Weights of a small transformer language model: width 128, RMSNorm before each block.
Each number is 128 + 32 x the weight over its row's rms, rounded and kept within 0 to 255. Layers, rows and columns count from 0. Numbers have three digits each. The size before them is the row's rms in percent of the matrix's.

# up: layer 3 MLP up, 512x128, rms 0.185, rows 212-311, columns 0-63
# down: layer 3 MLP down (transposed), 512x128, rms 0.142, rows 212-311, columns 0-63
up212 110:112148133129168163155147201159105151114129109132143150155128106125128124078156157144141113156188176105110103100098110153167125141195133164135128157182108097193112172151121129183143082111132072
down212 112:114158104110150122152094095058123109132124130094133167146122089108094129127146131158057156124100099149083041143140180116117134113133027095088154151122123082121076122197144140117177145099110138
up213 115:087141127177195161105114136141106164112185119135121120144129175064075135098094090110059105104165132148167121090120140168151114140142110136183142145122146141126120148129157102145178163102183119
down213 109:163071095182109081115145165076063172102118106122122112162159141111148102126181136113191102148153175105105111073199127108218126115134065148178148121136165156130148149136153165162124166134149127
up214 010:156107090165087131132133135227127115150146144140210113082119175132103125099113147112162128118115127125070068144124142135162120166120069132073093128078184105135152141114053149080076141085179179
down214 019:145109167049164139082130145115185156158162132104176111127129120111174196116162148087100165126115110101126135154096123096089161116076082083146146153117156152178114126136163114169089210139145156
up215 111:159153174133149199174134113162168098128057167175164142199145098074181110108104161124136132163102112105173093118063129129076107133101178158139146134106111105101152120103070089183125125132094045
down215 106:156099099093067132175158118040142123099099136161174179101157110152104100149083097161129126097106121144144122138102088057109118158101150122123081093129179133050140143134150107082150137107160143
up216 124:120126100067100117124160063163116180103059131119143105107074179082114123170132125149127088110187182157163094142063181094165165163126113114109145151111094102092154100132159136107094150111166151
down216 120:105105155133106137138168156140117161060125132122101117090162139101208106156135080126107169146132113105180061117073132209110123146114134104152139108109142149136137109120188163093120063158114152
up217 104:102174145070159111119146116146165136118095155139079094105114201132106098181142127138140137090153105117140116092088088062092183111145147123122116135143139150093144080129131134070142112169091146
down217 106:136110078144114142099100118217086128094142158159170166134154135138087111111136121146156158162097112193067120086138123160123137065111114128122171121137127078156098079157124165118109136103140126
up218 117:140148146155152114170089123166124123092113136148122139140129149087123138073041155100129160113177118164173097121112201129112087134105099062175128148105157163154095093068104094073059130170111134
down218 114:086179170109168069173168119211189106163142138124105042067098144074190160124129167131122088076148118184160097119113159056097123123121138142113154173125135123084139112163160144092142156137116137
up219 015:189160112123165155111168126192099133168092159145108127121086104101159120116082093177129127176156128100130126168125123177135109111136095148082102097113091019140129183156160155093126180202132140
down219 025:111163164142126087172136134076110117156114079162151139132164092144112108097128120102105180152113129117128135098125131159074080118138087121181155172047118086130179135141097093138124187095171150
up220 109:126120109187130158126065092153170107145130168120117137170191059094122126127168129139098148171159096118088104144150173137144095140094121143035078127161115122160135162101066142083130119116130110
down220 105:135157177061178098115161077115104121135117125111133139176058136166108085114143065105113194176150160112108121124173098176148153151168122124098168122133095095065164096120110164076170130091082106
up221 104:101116146160120180102126169168177154115118099109080119150117141083142153124153127179115142132170132157166100160149143194169149182143111192104067076126120105125088121163154067107132117091123125
down221 109:110055105166091198071136125050084166139138065139098106076151124122166111114154164095133240162083171158101121118174135147096121128068138095141113134153120152091186171121116146123147178167123095
up222 108:113122193145183162187149138160141150100149172117071116128070117056117097117128097195082083104084042071125113166149150144202140075187171146141135131096161100134161105149086099169171122080119151
down222 110:121080216054149217090092099086072141166077105174167147115125099197124100109129142114156186107144172147129152187134105152118123167131204087151089123149085168161156127192142100105099150137136179
up223 111:144141204136128121127173147151158073097137137158132120161147158138109113073081187074183154114143124166101098094107139173154131165160143119121181140110171066134104098116145169145083183125066085
down223 105:133131110086093105139085148055143153132077120157141046135160177139090158183119116124072170171120113100124099163133145178154147081129100115147084135120113076125170093126127130133119162127133119
up224 107:141122178129087092055134055155073085141161108137110079127141136165114151098092143126156192087122121162119140098153117062148118143101113122120120150095111114119150163131142104102107122108084100
down224 123:105090091142098097133055048000103164216126094114121116140111169146093117141113130124146158139143139141139248181121143144143113133147152100130109142105087159096124137098149117137144184154139115
up225 103:074088092140158134138115095168093082121146129119074124117124114082169135101064082130083077132129058118097086088128106140059167171143102194133138119064155180135175125155145159159115080076158116
down225 106:143153078130140165090101144168147132088120134161166128074107137152149118150129087114111060103119034094074175108058059091132131121090218154090129180127143109138172100195130122117128172098115139
up226 017:143159145137157071118157096184095153163103109127171134047105110123119069109140143093117150098177108132093123131121080081087178078113101117155092150165106111089170171150117090133167168111075119
down226 028:118142127125123197113122178070125126141101145212153113107139137146153152081113153135148173129106146128095154166133192150109170152164157187076148141076148110175197134149132138148134178130102137
up227 013:127073108119150131090134145195126139146123071097126107130187147107051086102168089115087131134149085105196118137142103137192131121092128142174133175054167116101087166122140046134115163134137079
down227 022:131110125079129049168105210087152103078143126144112159078132146084120140164111101121105138143106138176115154124114103146146101101163109055137145187135137147162105121103095155151114184114143101
up228 106:157137110173139158148132134179110088130092084155101140107058155092136159078137159054174112112128116210190115124130175169085165148096129127196130125102146157110160071112170042131127154153155100
down228 111:099145179166119063180169087132154132145142151155135088111123120145114146101096139151089116138135195093111132101143158090129107144112167120163148155137120167124154096125076120104148145166115107
up229 016:138099165113130129102123123189115151154075068164102147089131111094146078144118159104125114147102202100202101102178179114128102125139112094088142093103151087075182177138177134076107127150100091
down229 026:100134149117158126144134120065105163149136148131085105150130130158086088121148158112170152144087112113195069081160084145128155083117122141118097087104097165102158138134207131145140086096085109
up230 110:116169115129153118153076195155128171098132101089151193150142130081129093188090119093118080083182099098088103117118158153102135103109110127121099125133154082144105062151191132070113190106158115
down230 105:124090139202093128161117119174144132175131168153119154152130075148065172124133141108107116185186166124131179165125103153178095116181185113170122137139156144147159115120144118130107187161150145
up231 106:165141131150101173081163086138080107170182144127084108136144150091138137117139124136119155072104076141163148109136134124111096138053153159122078032160135113122179100186156063138117153121161146
down231 121:126235111121136097167116144000150134221113148139139144159125162147168149094098140151153131147142130121095203106082151111125089123137163120106148134130115128133085127110162114158114159168169123
up232 110:121156078074114136132134106144127138124116109119114148107091166181145085182166148108132100176136128143169097152158098127130068178092146161058118144116142089133171129105137169136088151160104102
down232 112:124041135165131112188140155199162126131124108147132106122123084107117107156117154109131085118107150102165109078134127182134131120202120157162123144141143123133025080166147090120125147093162095
up233 101:172170114168080138101138163094070162116096123160106056122137143143153122163121193105175147121056192126098138107181117106102145171112139092139168119178171140143090165081111126178124179103164172
down233 114:127119127121149138092097120000098098176134147096137171098123137137099114129136113171090103136140066118150200153105094141114173114141164175095123111129116144111124118133135115124089130133106116
up234 102:108075189102088131092164160136085143140188073130128071097125110152133106125094196090082142147094185139130108141170115124126109140144118128117133086140153112102159103099142097100111143127155082
down234 107:159160132105207140106110127083091116096179150105126127153165106152104158135153107154144116124099152061107117125114105169174161130101090109158167190137111151151102113142087150110114154169128184
up235 107:076174078172143110151093109140138123123136161103081148106138150145117088110102162123101112124140083101089087148184205144142080149089098105133155189153190149168163164097079216097108157163158104
down235 116:109160123121099133163120099111109154079110142145141175116124107155125099101075139142113111176167105124126131172114080128100129093137102098174129195070111135112141115102116119128189100149125075
up236 021:126080170148140103154058122160101092129145154119218101117080093136104129100103107125109193096151109125127112108109143169058159201126092136099125173083126161145155068120153150111197105138131178
down236 030:128107137162112140151141130055096137156132151166106141079124079107118108149129158128149088114114157126185110130082144196119122159179173137146135180124152104098150147169133180116099202136131109
up237 116:115142118141091129169222183135138076115171080145131125133114100061113120139128138134099099142105134097120125140084100187113155148095094133192139136097112153105158178133127161141152144153167119
down237 113:099119118085121161081159105186119132103091113133182135114115137111168093108162108171105127144175140122193193134098110119098142115158159193120099093115103109112188090151088113102104108081111104
up238 024:164109117114180098107098199206150120142147141133155117092090053079156084146117135167085143113115117162069090160114170085110120127075155120189129110095115154152153124117109163111121139147135100
down238 036:135123087142155091158150137116109120096133146121114083100110114172121104110105117130110134172123160130141210213160177084114118180089112097099109109183157097183220096110109111131086120114131156
up239 104:111151155140096111137172170145137164123138160153145071078110165150118115112148157083119152169038156148093115120178127118130116093097149150151072156141102060096135201121117109145111157126111143
down239 106:100124166140133130150142190160087126227108162166073122163119132078095177123077139149099163115107133153182153062060127157104137125167113140137143097084135162121143120179195107167136157107135147
up240 016:129127125129143160098129135215130134106121173101151175122099157140106163064084151106207113118132182129129128142109086116106087066135161140132082117158152110112130175118108075116119150099091178
down240 028:126128131099142126131132149132106122169155079025117108174171119136132120125130184132089119126142088111207074108093064114092114160156173100128134150161188091098093108122125134137153187158142133
up241 108:121099117139094114111161161155146144134201142061172110083134165148120136121125161158118155118146055156190051133097137133131153171137126188170133113164157134150082085091169132149138128119173086
down241 106:085121108123100138150106117106131132125115157106068129150060143154094183123071131158112122118118155079131100102121165048163129146084161145166125123121120129073154144081141103124150154179099144
up242 126:139143162139156093148122132180160155129116111139173159147177136114160165169168044099114131111137073151179124114144058148120111129135121126121199153082173135174142129069052099146149126157166109
down242 116:108170152129129154121098120087092113106110173146148115111140100093082178147128162150111114169098102120181209077095122104210174097072172158174092121137106132117109131187087171110132087140118148
up243 109:067189189098158185110123188171147112123144115149132173131111162102120213109057183150136145092116150147072076066146122087091111119093125087193102147105099124142141140103064123053188115137088150
down243 108:104128137094184188186174194168184022115105113193155202126144127078130128169118151122177160130135127132136075127145119157130118078078171106067120073137128079152139193168135112158132154160141123
up244 114:117104138124101154087142110152134115115178073131096067144136148147189164190116131171140147112129077106089105130161114143109159120095133154127068132192061115158192101058091117165179105179132133
down244 112:135151129180107083141117094165100131143144069155124147141127136126080093189158119081134106135154162130107106156131098126160125089097078151156175149097113150145088142142120116103101153086129121
up245 120:085108189107156102132136099172097149148111081156113111067081164172166068192121105120077121163124138108169043068133146086181115136127111107160133147025137137121131111136165130131101160094132179
down245 118:134138054087125181142103128131165131095146123140155157160146097083125138171114129099055167149117125116148072128134132145138105185120073132135127104090076116111101144145077091120152138116124117
up246 107:132091131108120140110083117129094098134167101124110067064110109133133094158126123156072121148195089113119111141138098103186158149094087187104085101127145182107133131174119131168123126142139135
down246 108:098088109157151156088146160250181149148148134125166147131137181105157127171096117065128108173107127141098128134079097143111146131153162089109103085155125081134099099139090048099091113126153137
up247 100:083137080146143047118100114173125094134129167076138129111129132138111096120119139187135128083186145150156154092093123144126197174137108159137224150111151101045113129139139176110131151154148118
down247 101:143139122117098201139137081190153082142090128122107141130181091110076092148091191105157158129151106134154142123149071137148128110019115127135113118196114058133173094131068160139139086157138165
up248 111:134180086107137181103101162146100113143096141119124166099123150167105117121171078077145158136127118173177138122132121137091094155062140164158116149136129109145179134093080175174133145199194130
down248 109:125150096172142100139148080097145108096126142113128125113111134117147101179084114161088186135117130093161111150132151144122087132129081152112122120147139132119000187112199116079130163114098123
up249 111:118188096050161192150077141160083146106132130144177075154148123177166128127158161098123138137127141133184166111120103148114117151149113087142138159141078093167132152106147207094114132204120100
down249 112:103126144143176162147164143103125112102190109185129092081150102109130150100096123119121133163096161099119217176114161129109141139130105129169196120197126155131100130063183147104143163071150156
up250 113:109121106147076086133193089162101127081127157179110067099122060132140157131105149158107115174160152083158098138188065131185121128114112106183104078111150115096163133128142112149179174094079141
down250 106:137118066079166163170108099042117116078118114120147139143126079159110177150139103105138136146139132168081155079122155133135119156085168177166131157128159120149215162127085121104143168092126181
up251 114:137170103074125131170185082155112093090172182151202137117132106150090076157152112089114189102158079143121139097150096119122170101146074148146155158101139090162131063129130129147151133195121111
down251 114:145111116145129135132110172077104148088103121134122078120150119114112100094080163096141144156153137079086203119137106142158169081030122113137143169138089144156116143064147101122131183128153138
up252 109:125120141158175175052137149150128155103114102165058117104152086139161113105184183174114082153169092100152127115089120091162098090167132120129096164151101079112154106110158139138194087160168065
down252 114:127127119144106110113150155070145092130134171157138128133112106137115099105124162193158131135088139119138118104183139133097134119136108135138108207216108153113133168133175078148141231140184114
up253 012:129095166102130138146081097209072148149123108134090116119157161132081161096123167194093123123184174155138138130165095097057128144093111149131140135104144102116095138083127127139192093098171219
down253 022:133092176090178104128137093045139177140178083158225182121121174214133094134109165120120093134120106157143181076131135109109158143101080121172106171131151116135143130093146161069162200095103123
up254 106:131154112089170142152085111133134185106125138129152156146158145187206143124125139137141150185182133143090123172165139148111111096100144099081149118085151151096138129134093150117055100177110102
down254 108:117092115084183089097128136141138114159148077160141123142140135133088123142115086101062102142156133173195209175071095187080137131186144152139105081188101135079133142190124102098154116058120080
up255 122:092076200167115151111187119184143174132090138137126160108175075161146094170076099166120156151123133170094126118093170164193124103160123063106116132089168147112085113121144168094119151122140093
down255 115:150068185092170136108147164177163085127099170057104118092135116100114158126102093187105113123131157159156183142112058058113106138135126119096133112104149153125094127128130133126102108142111137
up256 090:109123122182160130134180138147072121161037116145117131102095165100091098161143063168090101097125119131185085136160135089121091156120119168127127098116123130124125159198160088113150140105215102
down256 088:127124109098180127103153155101184080103128088131097110155165092115158112124204147131081154117101171122106136168129114138166091132119123202152130072134117105153071126101114093160144126156103144
up257 106:132197159130165109136093084162139121152097113164153139080113136195150117152171152148096131188193128096183143121127088105134143120127094119134113172106091098173104216094127132105111149095098108
down257 104:076028190230112166141132128120100190090151109180133140105119084090155136140148097105103139092122124140143194098107115154121066130117188123147154083178146150112172164146087147109144137081107126
up258 013:112085182129133116185073131214114180166132085064173124153132142181104122171091185161147130084133101174125103121163125101047102132140105107093078201165122102138167151127121182170186136110091118
down258 025:123109220117130124065110173191166183117110173134125100131157136165093096091123172092153139146118123113083189114101138121165107143156066143180195143110166091141075143098167134121104209145088109
up259 100:102165115084176127056129161151126114133165118041075120153067090102126155124132133136169112124117100111072087149069073097128166128114086122144112121185193144107144158116214103097161106098150098
down259 098:162113108148091136096135128104127118166134142083145172067149110103120111133148138139118119194095054123146167121104134150111156043167098117096154178106120100110105109127152137141134146121180147
up260 095:084082096128137153173126084129106164135079062115116117040182169128130019189082131102116120190202070103101074158107125145153131137170111147123080138145112132164060110153129168175110153139115142
down260 099:138169099098167149129131157000118118140141089136134144138195130105092136145143168101119186141137144100171122137108123093137222161114157123119159115126105095147053150102151132110135123136123092
up261 112:118106121162147134119120125136128167129149147101140106080105157158110138161163170164103150159115146112131100145149145125106129138137042099138101175101171096100084123119172109123122135167165072
down261 112:106138120098154142208138092068179086104133116151142080122151121142135124147098146066135154160158153096079189153162132142058153074092119094060148157120103157093133126100106088138129079217160175
up262 109:134126102090136185135113123183046092087140148149084177112171122144142121106133125158139174111144142167098104081084163132119098037091136106143103150162152069145111119128075169149141170179131115
down262 125:186147130119199130086143131184104161004147117102139120130135128058110115135158165102089161138145168106120000132177111140098139114156159124139132082109160089113099103144123119151190179117127096
up263 016:118095125131091136075102186197148105158083084123093174098144166156133124102174163153153109155135118157104164095112086119084116183103064182149166077140144171139103158151160150219198155155144084
down263 025:121123102158116101171117130131135148151173044109103116136161121157107138140139136095142165161103116144161159142091147115200133064049095110086135137119134164103118147165113104137077142107124181
up264 111:068119109108167138090131113141110083136158135123100126129105150105133156120128133192115111122156078150159143108129087108138148160125118159118182171106117101146169103154143132113096106133107156
down264 107:130118060109178161102192133233126081111145136119110148126085120168187099121155135120131078124068099135093141111105140164119133050083113134126160138157116184133096127148116140158137129176128116
up265 109:112115120054107145130090074174085121095127111145141100140106150118152150109123110112074156124147099194126139083196145146102091158126092121237106107106099102127195083152149131105083108162122160
down265 110:103101191198137144089093140133128105123094082122144086140131144144065188174090115114125171141079097128116168164137076121137159150102202126110138150098103064102102131164097092124176172108096120
up266 118:078151163117178175138148118150070117149114128164088144112058161102190136115157170143072149130114134115173124139121088079111184148104112156141170134155109063105151098126103092138109125113151148
down266 117:123099152113111183143126140095141114149121124086144118133132120150061063108124129127129172181107140127138152138102097156050112172088096100077124133180133146101132171120115132144119106131118146
up267 022:080117121165092143116136081182046072126116077162170154127079161127148181143077123140128162177138141102165132105075117147168104109099087125094096177156125171041096077130120108122063131110100159
down267 031:138103081154119171139104128108191114129099159124137106094102148175081123160145086154096183117167147107155204106112123067191092121109107135117134123101092135177129139088092137131080136131117146
up268 109:149081147136135117183151171148080175128116127134073092067183096140161170190106120118098151147147120123095136157094099090100156143143109169083160105124143088159077151138088101166171128200054115
down268 107:130135116147114111189168085031148137156085108150128133109139173106139121117196144158130201095141126112137081123140121156086197141114156121155129101148145166176152121150183130198121126208129150
up269 109:137076155122106114112144122182151085076139101146124150118150211098055156059145129112170115093135083095185094166113179174134131154158097122085189140090098106104095126155143155164115146137096170
down269 108:109101150173185100132161151213169101170185157138090160183118139135132164109051121137069173135123136175145157154134151131071064071101106151156159115124141090143153122163157105151093005168139141
up270 109:109101120177197144129151124175120117117168175156172138109132124147117115043102148106108135099213094134123119106149132126181167095156093117164186152084111140139170074140165147116109131121077141
down270 105:116111034132173095135120079078172142143078105133216120179139131096094130112116146118099190120179076080204105118116107142126164111170107046109151169134092147137152115130100136121151117133134150
up271 116:151121144137112152141102052146066125132153091091171108034072140198164120072086146172105150114150166112150126153102170128187118179143095100078119146136093146095111146148111170100133109104132118
down271 111:140135129149197191140149169173162085090156087071106126165146091101127111089075131133188109129121159091201170145125089140092135090116125139163124179094093128126103146084049134126164064157120116
up272 011:108144132106121102176073062187086072130126108127149116140119121080180102154130178176165122143059112102105127086182146080070124137170095141131162103147131141131122133178130200161199102134082113
down272 023:127131099142125129159144168106128122147100101217091144132102151149125167085199119141091095153159103137123146119091141118157127086123022088125127150189126113161135108112118152157118097068159136
up273 013:139177142125171109126105132170072093147155094066090122138145097171125118109116176115124165148145148137166131083141102138163138142108117179089126129179111127081122140130096074062154198147118136
down273 024:123119145092113130116102152049120144121202081112143129142153153106165144189149131100127228105173182108113126172090160118133138097128091087170106140107126087129146135135122135161135176112120144
up274 028:065090141173120098089124119201203126169151114136217134089069188150129193147161129178176115127125159137103137125111118178143120145124157105138140111103071147144159165071113148127157174166124118
down274 042:113138142124066166135117152186154169116128161143160150105161108150121133119137132161114155099130186201128117151060087141154165147120061115129163158092121154119111110043139145132197194095153150
up275 114:124099149071180090153116100170100160107134146110115056116081108125084127133057184108077127078154108124117109145151083082125152189106090062146153126090110100095100130169167104116136136147130136
down275 109:119120173162125149112120137194129109142073079095174057119068122120080105122103158164204153165125100146178096150124136107124114085154155082110154067126094222138137090133124150134137095142118173
up276 017:097069154132177078115071115179078135173174148142083109120116137099156124122163089097109184057106074124093175147090081079140120138190078087104120178101083119132126153117073110156125142119200114
down276 028:146104116141154162200106141052128084116148118126154177112171142105140084089132188129153137089098196152096188160116157126126144079113086161149135136091114121137135120157116172141152107184166117
up277 105:109212115154130140185137130131132139099167120053130112095095142094179169095111177092104173164173126136101087121084113144127121166134142168117150138152100079149172121130155147135100104174124127
down277 106:126117134059134147095103140080123113100141118153099122108133135110112148113154109124110085150136064148145072133057129140136130098093076149165162197131108058164135161094123098142118154151090159
up278 109:153149200138125183135127137125098168133087111171106132115128132156160139188142103140132121178104083197118097173132120112158061054139098111119181197155081152133175171046112144101096139095133143
down278 108:125162162116133125152181103036085126175087167082138150154079083166114130053118085114130087131121080127109186124115169135187184133135135176137102096151155191126103098166093150096109073111137209
up279 109:099123175106130150158113154145137173111065114162151123145129111155144041124105106159141134128143206097175135093221092137095174090172098115189095086129161109119133158100142142134146127154115179
down279 105:140140147131213122109097126102112075137128122136187154124156163103144180110063105135082140134094098102059152174071126096110127172130154153119083078175135105097136160127150069153164142064153131
up280 117:117125162176114136158196174118119137072083130162145161152112120100183131142134161109149090182100186095145080133183172091157133105156110119117100114163129154077137114085147108169072110111157106
down280 109:187132127088191104095106124051058102101134147107131108166113098119084175126132117139110124070125065126133135134070110150149175166105154160116179102162119082144079139165116205133160202177148107
up281 108:132157162087168128124104135143100117110107148144049130137118111121121098107150082086133100192177132115138131127117136108163095155181111127125046104133122113153093130108158126083170135159061122
down281 106:091114088147126124116081140049106102220115157134101118148126114151123141176126153088144137103120163126147255135146129117151125102177154149073152172106136086103176131148143093114111170078120170
up282 018:183156171116110150130170125218151135147146114153109089152119081101113070114091119146072092140122122128106123131185133112122058137182126085092190043160121117132155134101127158058118122136077097
down282 028:122105123121188165098135154065139144098133152130133099091147101107169116179169178115123110116135083111115116139069128103134113088114087133089145087125129124121118126180137156147134253155153083
up283 093:154166123174116115147147060146144121167096151172149100081110129126202142140144160132111160126094166118120123144183076103165094129096146088163112156144142124100135176114109162108128166184134174
down283 108:144071160125122152105146139032117137238080124139133157102107106089135154089157077128103134183110114131171138140134099197107121109158144129141140101111132144114160104179149143108101163125141106
up284 111:146163060168115144143109103141159172134098149172146174115140154138130125163157164125129166114146123129082095123142182173158015134149122083116095148176128133156151099135128134134099173091151108
down284 111:119143142138160074180212111201124138190148114152159141144140121140146135159127108174148084144234148118147153131133150118155133099144178130122107102129152120139096076142128063209152184103140121
up285 116:096100110147138079104167127133089153110149136091121136185078138090097142084157140159132130170071124140130120112104154113157112150114081188175099079171128133094046109156102141159152101142099159
down285 108:109104201144123112106147101178058152159136165158112174104136103131134133205122111146131115141126110106132119144159044147125204136140182148111125094110133043124169085098117092176144085119098136
up286 030:129146153151086167126147115158170105154138124126120066112106128158166091154137096174086101154101131150078096085142099119140140162093143151129093123150086125156173144089084117153165099151103111
down286 042:117140147105168168190111114115130112116117103100164145096130114117122112100131140134119125111151082113129145069176096171148120090194056124103161137088203114167133159126139076128137180118097121
up287 102:112123138140160122136077112120122127145087146114116153121136107116144191148204127202137122066127121101153160192131126138153163104125090164129070157073058155157189099096085126124160109179128169
down287 104:139114137100110121078170139206174125152129065105131125122143154144122091111076145116128135145092128191120128138168141099147060160179107067075115069151114152099132104173145134100120161059084102
up288 013:053136089114138098086140174167097175132166136096132123039183137108140115056182158106127076122173150137182089123119137095104127170143101115064077111116115143130092106112151154095126125058098143
down288 025:119175121118147089128110146059127160182142125080107129119126076097071092134207076134100176125147153160132135133069153122084131094111142060159141147155112095114189141167141076150172207144117186
up289 115:079116107139193097178113085143095137128116187164082141101096120157181087196109130088096157164119159099120118066134179074157127168109079164141100149064114096133185211089103143149069154129132148
down289 112:136185140156144170116084143120064116024099154155112153093173107111104111116087149052158150141111189163150095060182121099096140170075125128166122091122120084105118150132132117084122111133113167
up290 113:095161103107148140192134147170061112121136167139110122131107127112149102074146129153069104116180126097128151101096174148188136136135153142118144066093112054165133090149161103096174109093040132
down290 106:120130080083104173140130090105076125111062143140085143107134075108096127183102153141144160184155143116090128100077112194114143119085078089104108130144140134117166159153113092135136123148139142
up291 113:125109134137161127160102137134116129103164157131084168131194114117088110121173095173154145132137107049173156146131096114154144064113108118124080101112128128147124096124157117134180152162083129
down291 111:094167097105136126124072079044142117140154109124130143142105093168148116081135126159128169087160170114099149162072029126146161119125217062132129103113142155116178097116133182133100194102123122
up292 109:081111120073165105114146080180070130132117163166084117160134085090134133113160089129066074178114117132106094136165113149117071165144135091152143113126170126107157110139145118172088133122122109
down292 100:125138122113119158148072116136018112129140114190154108077071069195134123135194118112103178141130114138124087148118126088144152130136144188147128103148089124084169145084142137114080147114108120
up293 119:116142142124199114096126159129100144126077085111081113110101150159118122150139152155147110137171147112159109163133163149061152076095108105139080156135148074083187090072113160083109120192116121
down293 116:120106099111120087135186095115135135135139154159099122149122147176170141163152168164108028134139077211063143118105125097159135148148062144102088108174129136100146183168127118166120160132126125
up294 107:124122174119171168073123160136121111127076161113140134124135174139132092147104115127076100103120121160136124081124097097166076142164087107144120108088130119194093063129101163077106137205164115
down294 105:125133136128130065141117167091103132138134126077108116144156142097154125075158102132123142154086080184080189143179182136161112043036136111144156131139125164109163165116146141175123128162089137
up295 092:071148118189181161140115147162139167142162144112115166140113143140124146121146112194139171208117106083177120125119138170128080126091116223129158131098092102186122092165189151076087120100182087
down295 099:119114137119136119140122145100113110130162163148165156150142109148068101109102093162151119171143135150104134151172110131148149094074040106108155210139105112165106093137150208157086105182067123
up296 018:081127109142115182114173099180173076140107132103116138115171079114122104075098143120150122084170115125057145104108131090148124132143144143099127131116080179078096156108187114115118107079142124
down296 031:119146128196157113129138123076149147161142105120149152128079066138096123153108110145191117119152125105137087157114128130146103125140230084156112093151138149115180144083167139130127219146160146
up297 106:113094104115137119178214150144182086102117166114147194182109093089116185077227143136114131112106116099180106144149130113117143138116080137182120140069142094161091090093164143137123139128115062
down297 107:144121123093086116141104141019080132133136105146115067116154118155131085150148223175187109092139111119148179141108139092144195111134141137142126098204118105149123145136095139122101095099121137
up298 110:110111136138179141140092129161130157136097102096151108117144175110114115152187160134072104108198066117125084154090138121164157206099111126135131113140108134175149142154103181131097175093128126
down298 111:110139112127145123139149130155156126140138103100128096172145128121112064132109154119102129115136113129089107137185142103141057196141215102125145129125120076114124100132160092115080181140160106
up299 115:125126138133126167146118104152118084103128163125171132110055157195106113109121118147107123101116073080122119136134094148114123098090138166148081106181150157153112113107147074057170093188115143
down299 112:153163187181103143144144168176138109022150076142129155154104135151134121119119086115131120144161142117067060120179151153139134172124093114173165118075110128164137211126131158112141176121142115
up300 113:117134101107092101117164078153099121092153101194136105102175095174145165096074161117119166186109129187100069131153113145137079061078112076087135150165116159068112165153102146183138121114138128
down300 113:076098090189145164140164081192097139212136106137078101137169114123124149081113146124129132116154148145141201152135119148155139167154118143137133177120105113160127143073211122167098113180134106
up301 108:051153160176137143168100176173120102131168131146168180135183092133113185144128088134083122147152094114129109179070159152157107141094139130136141105098175182163159107119102124076130172115093115
down301 125:115134161151091129187129117178157111152165151131142116141150129153138121071088118136152113158115162123164161128169120188120127106127113155094123122155149128121080062162089107090058167118108111
up302 123:134077144151114115161132169152113103103089141105111121120144116145103188094155132134137084165041119122138063160135127138126117172067141100110158100161140114083090131141180174140144137121140111
down302 120:121156115113129104135104121096080145148138134128135142081109146141144093139147194123124088082172146177070110135093151132202139145120160172140118114119141119119155118150158099151117187065137090
up303 133:123138111136131179148090161144140151133125115140107151184108053121115109120105137127156123125065107109134145172165111135185039103143118135098055129150096134122108140134164110075116108191143090
down303 119:117104126159071146065141110077069158132117112135123073133139112159157163120092081127107110097151123050147138083085148178182143159160148136153151175140152117162102121133086161115169221069093115
up304 011:114109141143152101107142127198071123138184143126167115089139058086117149097118105123094075198131090099100110129108125156138166131103092172143117124145081136124139151130117082103142248179076145
down304 022:104148212127093114137114124049137090200190127144139088148101139151103112174103113188159145123119096107156146116113103077102143097135136147078127168104085132111149145106050154116122174103154138
up305 123:033139128148141132092147143154080099144133153133139143098163123095151112084112116162106115083183086115165115161134141077184152160105100178197106104066178064128118154184158094121134119123150106
down305 112:107086169216090069080083100160116173182107143144106073094141108172177165120072161145121065128131095113096125151146081154124105042123105136119116160130135100139131129091149139158090128150090103
up306 102:086094207160094155131127151139126132151102094132168104091185145117143093120132088101080115134191118126107102116127101163133146118145118143089156046077134158143133119063133196098143130154128061
down306 099:156078133126145081128120149087140147138125086078118103120153166100143106120165095143106204167102086123165086155092130170078134124124063148141136112129109075140132077131072119106067109159140057
up307 114:113097129085074129051173062157174116099112112108112102120138085117078201135121128103165164152156178123123114165089109143168168143103087180104131065184151166127112124156104076173112121136063148
down307 108:120208038144216126176138121120088158041074107179155153099158134068159069120100155156091130142072113123105119088171089131171127145138162121116176145135126134109125160105067178086139152103153169
up308 104:121133160078159099127152161174076142136110118059106120108119138199183147135118151148143097064091140164165077143093128148082146114108137050094123142100150108086110108076104191131093119154108148
down308 103:158140142113122092064131157096118185139205123134144179089069147093140111122129205152101123153125117179132124137115151092118080148164112152149157127124144125100135117127099142136130093119154104
up309 104:165172081159181166118160092150104123129060174119127126092110157139125072212100164105085174144145174138108062114085166092174130155164126149173143116127116050156083181130133159154134144162054085
down309 104:104111198120133143130110171086126128109096149130111118122154119108145112125124118124078184161104154156116107124105128207133091144163057115115127210108126112142138163067096147144084093130131100
up310 104:203161135115147129119162121177091130116045072199119111102114110144176143162129076138139148176108123135114114194176125076114153122160122152157089170155151097092141145197105098138083126082158121
down310 096:219140065087171113145155169099137100201120136076159175115154131109105096124119082081099152117141117198100134092113138106096107149127169100151112087059129131115137097145147139087177092133146182
up311 123:094129153103145137137135093155149108092157110064118078126148097159114081176170113123112156132168155101102129138095120072102176157174060160124151118135133082162183089100119163145129113136172072
down311 115:117122085143138145129163173028085127160132112142106142197148142124166179150143144130101114148153137162077190108107114070105113073133163087128130177108182154133119110115156080153082169149181136